Each number is 128 + 32 x the weight over its row's rms, rounded and kept within 0 to 255. Layers, rows and columns count from 0. Numbers have three digits each. The size before them is the row's rms in percent of the matrix's.

# layer 6 attention query, 64x64, rms 0.382, rows 0-63, columns 0-63
131:156118115160099131142142124098079094102090153173161121084165145214089125099150130180122144147156089141134133119108110130041177129096143091091117173107127094070148078106101168111169139175118126
109:176122169134111092135126132147140192078145109105151126134145146124113126123116099114139170143084092184138105096118161122153167118117108179133223116167172047172122174118076160148101114175097107
123:106123095125130159103060163130150135143121174110042144114110143121165146121132061115106104090095135146159073138159109139178069159196125137092131114115119179155094118138144095124171158075126190
168:074150097146102185109109143081089153124084163111103088042180123212132139135148127174155127118140093159134127141163091104079135142121129123109103133100089191063136126128117109119189147107118122
153:149161100107192041165134105162134144125165050108149132155119119121141127179118126150144148145136134086122161117115177153149119171132108146119164127175130121137100195068144128124061110207105111
109:192136125161166108101090127108202102128150119134136216138107126081093105126126111132084062160033108086124127119099181159177135105151145120134125133113128123202128147127114123122107147137086139
128:131113118088168027165152081158104108128162072107151120114119120121153143146127097145113178151206157066136124156144162134140099121135157149097133153194119120146085165081096107128081111173113097
096:056103163108123179122201096113083142122100164112149116118101158097073095094134126115095059149164172181127102125129086135100109059095164093136095163105138098114166105178111137105145104115149148
083:162134124135081122193134133127140083122105140174078184105128116163180150160061171121112139133164140130049124101118128113138111117193165108117170145073099149104138106179120093173115136192115159
080:102137110141129115141098122119155121183119106064164130135092115124126130146031124167095155140131122112135165127135133137185062079085088156166107098198111122137078147086132126137140105114169045
087:143136126105077111093203108085147070115118126082089127095088133099115113079103119080159063114161114103083104125144117075180156146165168117142109144138095138111150137135119105186097128107113213
078:121157134116140120144174153098144077157151130110137170135166164088083135067104156153074092136159127089138113107102135131075167126064206101081085121103172165126126162096084101075150142113138093
094:093161091109115132127144145147127188119167130176145091124146084087166177153200136148194173118061123138151186139172116138123118126183112143096080105139152114112110108171139126071152105189141108
078:134158131099101166120195150145100093122132104079152101132117098112128131129121145134162086078134169118079196127125119069144188102055135133172088078194135069124119147140138120126146160112133063
068:165131110111105114142163146175103117183150092173149069160170086180139117156166123152204210070098114146137174116135122145122156131111081104095139095133141098091145086175109121105138117132110079
098:082163110162135158156173160155098139181164139136133126197176138155095121070101094138132181152109158140154164139146154179157175075130161102131104077147086118140118133110060080076131097116151143
088:152134145128177162121150124111079095120113126132107088132146095109085156135109128154215110119110188125127174145112103117111220146125078065185090059169121085123128095104154144088146145128123123
076:091154146144090110112105103095163125051114144162096152151187072123145124056139144115183094130143113134110108109120143096062056125127118101094157174157093191123134157121167157169136088110109120
094:154184138107164103126171201152112122100135117140095118098108164129110102136090113104106123093159120133147110117119112107202140139154156121167103113126255139130155181076128148087127151174138168
073:198141154183126150112126134153166129079079124135096115087186149106132177139148122147155203128142159197120111120128134185094131162185097160143106148144153070157150083164160150129120080114119159
082:114095173146162062121137145173125114134091127163145158097079101128123099149108091127157091150134121187124115173107149131163046103152115164107153172095191157123168115143211111102110076121119096
104:060116111142110149186154140128138148120128137214164167168207127067120115097182140186142133114113136119110167105139124141066121106130068142116077107166091099088109121117099128076150135135139112
090:167091158142173155125124079131134095142141121158098085175085155115114180127075057108144106133106133222166117157122103178113129147151124126089183091158178116144122112101112168081146116169142160
075:121101148093081150076080171136155129122114135153135120144172118089166112126126183183166101064126168117078169116183156150154078118121085091075128098175088115096114114140173129185126179127133131
097:169139168121109113059147119121128137125172145052109106113032178136133076176116127098094124113122145167175069137138144131159095174159152163163170173140124110147127178105131174130124094102138121
101:110188019134102157181140188099126135105108121117166172091069158123117077109127179180178166132109139136092129104110121119164125123173113062147153124121115123108091104155142098165150125128140122
085:110163134061146123086189054114110089100124118032173128155108150136129116140137163137158105158142106094136102150154157103152204130116194106109176124166135144111116167113146157174128142135118087
076:051126135164158159144127167098091126137100136157118178130124049124188154076128140104110138176097089075127130097140111111129087127121091070126129145100113142116082130114238158150132140122125142
081:104169125115173105097176149166139131101106118150189052101166120091104111108106127161158117073144118160129123101139135095158199139102152144081085147090192123147135185133107141080135052111130125
086:137155083108132102121140146175149093101158112124158083140129130175122160187118148121086113076086208177183107165143127143078100132140126109183131118160149140114180095178080141066107093109098143
080:105124101150108094175119153130168135129129158187095152155151166103166153090174127127141128144142140105107076115119123137154140119103142155034189127115097181113104153124129145222111176072075141
075:181151076120062132121128122112136115212111096101052149153163055084130136111136107138192135149142147137130185114140135120152120150123054138121107106098156115132090109102144156078169121129179143
112:118079158162115172106130137094128124107095179142123082138144144202141144097138122176130160127160097085095138098144151138096151158112126108081073176100150100030140086126119163143187181118115160
108:151136135177066093115146185075088123096153160179140057116163131156119090129147140095152138134109135198140090153118139093132176137092089150111075164162088071136099150126105154146152104179103142
086:115129121103123138121045148140188165145102169133091200115115096141128115121133061115114102114081128156178116110133149138161067123161133107069195101105141188154114119127145104165180185109121126
140:107116125125076181083104130081138122116083192136119070083154122204109147145140129160160123130145094164140136137164100105098124115118107134131061156110111171051131106135109138159209153079137119
154:149157114130188039170152113171097126128162055138178150172121133113135125159139128137123133142142149106126156119097177144136139182113118143125170124163149107147116212075151117107074108201116107
096:179136115153149114109065141122207115141146104128149203151136104086089084131117116117094056156039096097123121112080186151154142117130115096151142129106108119197129130104130114140101148156092138
130:110107107090151043156119104157117140152171070095177100152089131129172133147125097109117163137194160101148126119129173121117110143111174132111152162193120124146111210063124100122091128171140088
104:095112131100124165116166105114085167122123161081079140149082154096098179078147111114048110167143179171165071106151110154150141093125190117093154148126180111131138149183109134082166123109141151
102:124106102124086148125101125100170111091118086187073100133171154135184130184082133140103135106154131147114112116111124105074145182134136154131188190044061118096155117115138102167088114147099125
095:063173129131105132147140166145109142201141076103058143133100102110130121127060159176109146151123129131123178148165107141150135172101107098092143117220098153112110153104123167169175142131151083
073:127048166121169149139177136081167115127128169117093097166069132082139115161165119127150119087158132111134066142100156143139147159101173130109115163070166139122187143090129126122099181110109200
090:082127133164176121155151150130156151122134129066161158113210163137123061103095165192138184129132070107107083149156180137103188145107095090094114095101106163128110147136126089162159109138134136
116:117121076116124152123090162123152155152122137135202123131146073110165162127189139137160121077102141146149181121138101136117105150141023108111140112136102098082133127146103058092125089140170061
096:115153136074119174140178161144147145087130087091059140101139098135153115130144123134163072131132079122095145154108091077132141125125069121172113052188094093125107083076165149124112164154172108
103:174154110117095123175130141149084145109124113184155125148129060101114161175132163127215155132111074097091154109110106110142201180082042134087105154121172109121132126134100125113138121139124102
104:045198103156162176145164153135131168197146117132100116113180111124068088078091112141128139167131126124163182091143115152159161094151155086146102115121104120106107114108051113120126090154126131
091:167139132135112181118145116110054144168090122098148127100105137109117117118096144116227087131126139147103176112127167122131167094117048074131133064122110081127097071129151157104152134158110076
101:039099133132156095075075109108111174076102151184155130132185119109135142110129125136146054126136089127115102100148169121129153081115171125104178167159118157125143152133160164102075119069112096
099:144139170104141116136160119163133095140125122135123125086176138179136120131114127074128156100179127112142104140080153135187162123098225120085163089126192136169094083128183113040134137148116145
084:152136155110102155087171132130150040106120118156107127154162140112099117149115136152127126099144233138115134096110122134144153083114151141178128158159198074141161067187112123061122116138100129
081:095114118118161104096096112127121119156107130094123139137024100120098141184086133103163100130127115123110064152095124119176090115121100155162161201060193125148129106132131106108125083082137075
110:037129144120123139171139082129115135113153146158143155156215166086089112063158141196119105111097155120146155116149118181096155092120072174137106115174082101126101107121080135102131125113133101
097:166159137203145144091103159092147139154136129168065119174072197087131183136092112059155098132110113164141124146167123189126105135112102120153143106137198133110074142115113130120129123134175165
085:093142070110101175135089149161118100121125125148050086189168137124123131152131194155135060051119191102091161115122120106095144129103097127151088055160122144118136099105117148156113123106130138
100:141150164102144113078164092161110150090143115075096126126026170122140070170095098119119120174108099178153084152117100144135066139180164174132124147109145121133161154128180153116122108151170112
084:161106056090090171178128130118098169167108127101161107092098120084115072121093143137120171138103138158114181098063175136143199136154119052139146128148094126115129111159138104184153134088138138
088:137150185101176127107195106145115082090132120056213130113075139151130126164115154167140127140133144126154096153119152125143210165111120065125113134174115107099136146116147096189111140168125087
089:041112123144158136143130128066108159146131119175086124116116086164147156125154081141120142184080167081100173097129119152133128149166110104105092156089136130089059084127186115108079169084123132
100:119180114163131099132192140194133099127113136167139147111131134106107100089082130096118167107133150166145134137084104139154168070127142188059080116096154121142169155110185161068110069087146131
102:193131034149102157096115140189163087156146146137130127124102138153176206153123178099094137107128182106158126163108067127131129159132080135137065146132087158106130148155131152135117112105083142
098:107140122141111089181119140068151156148113129144058165162166111116138180121124129182119104103158138130081092120109179141150136114095099187138177136112035173123131160100132107143125114058083158
101:116139094090113164150164148131141155176135096129076080111172077105103183118133103172202143115119159106131163131148129161148114079098112105160137111119102096145099054120148109047159129177176121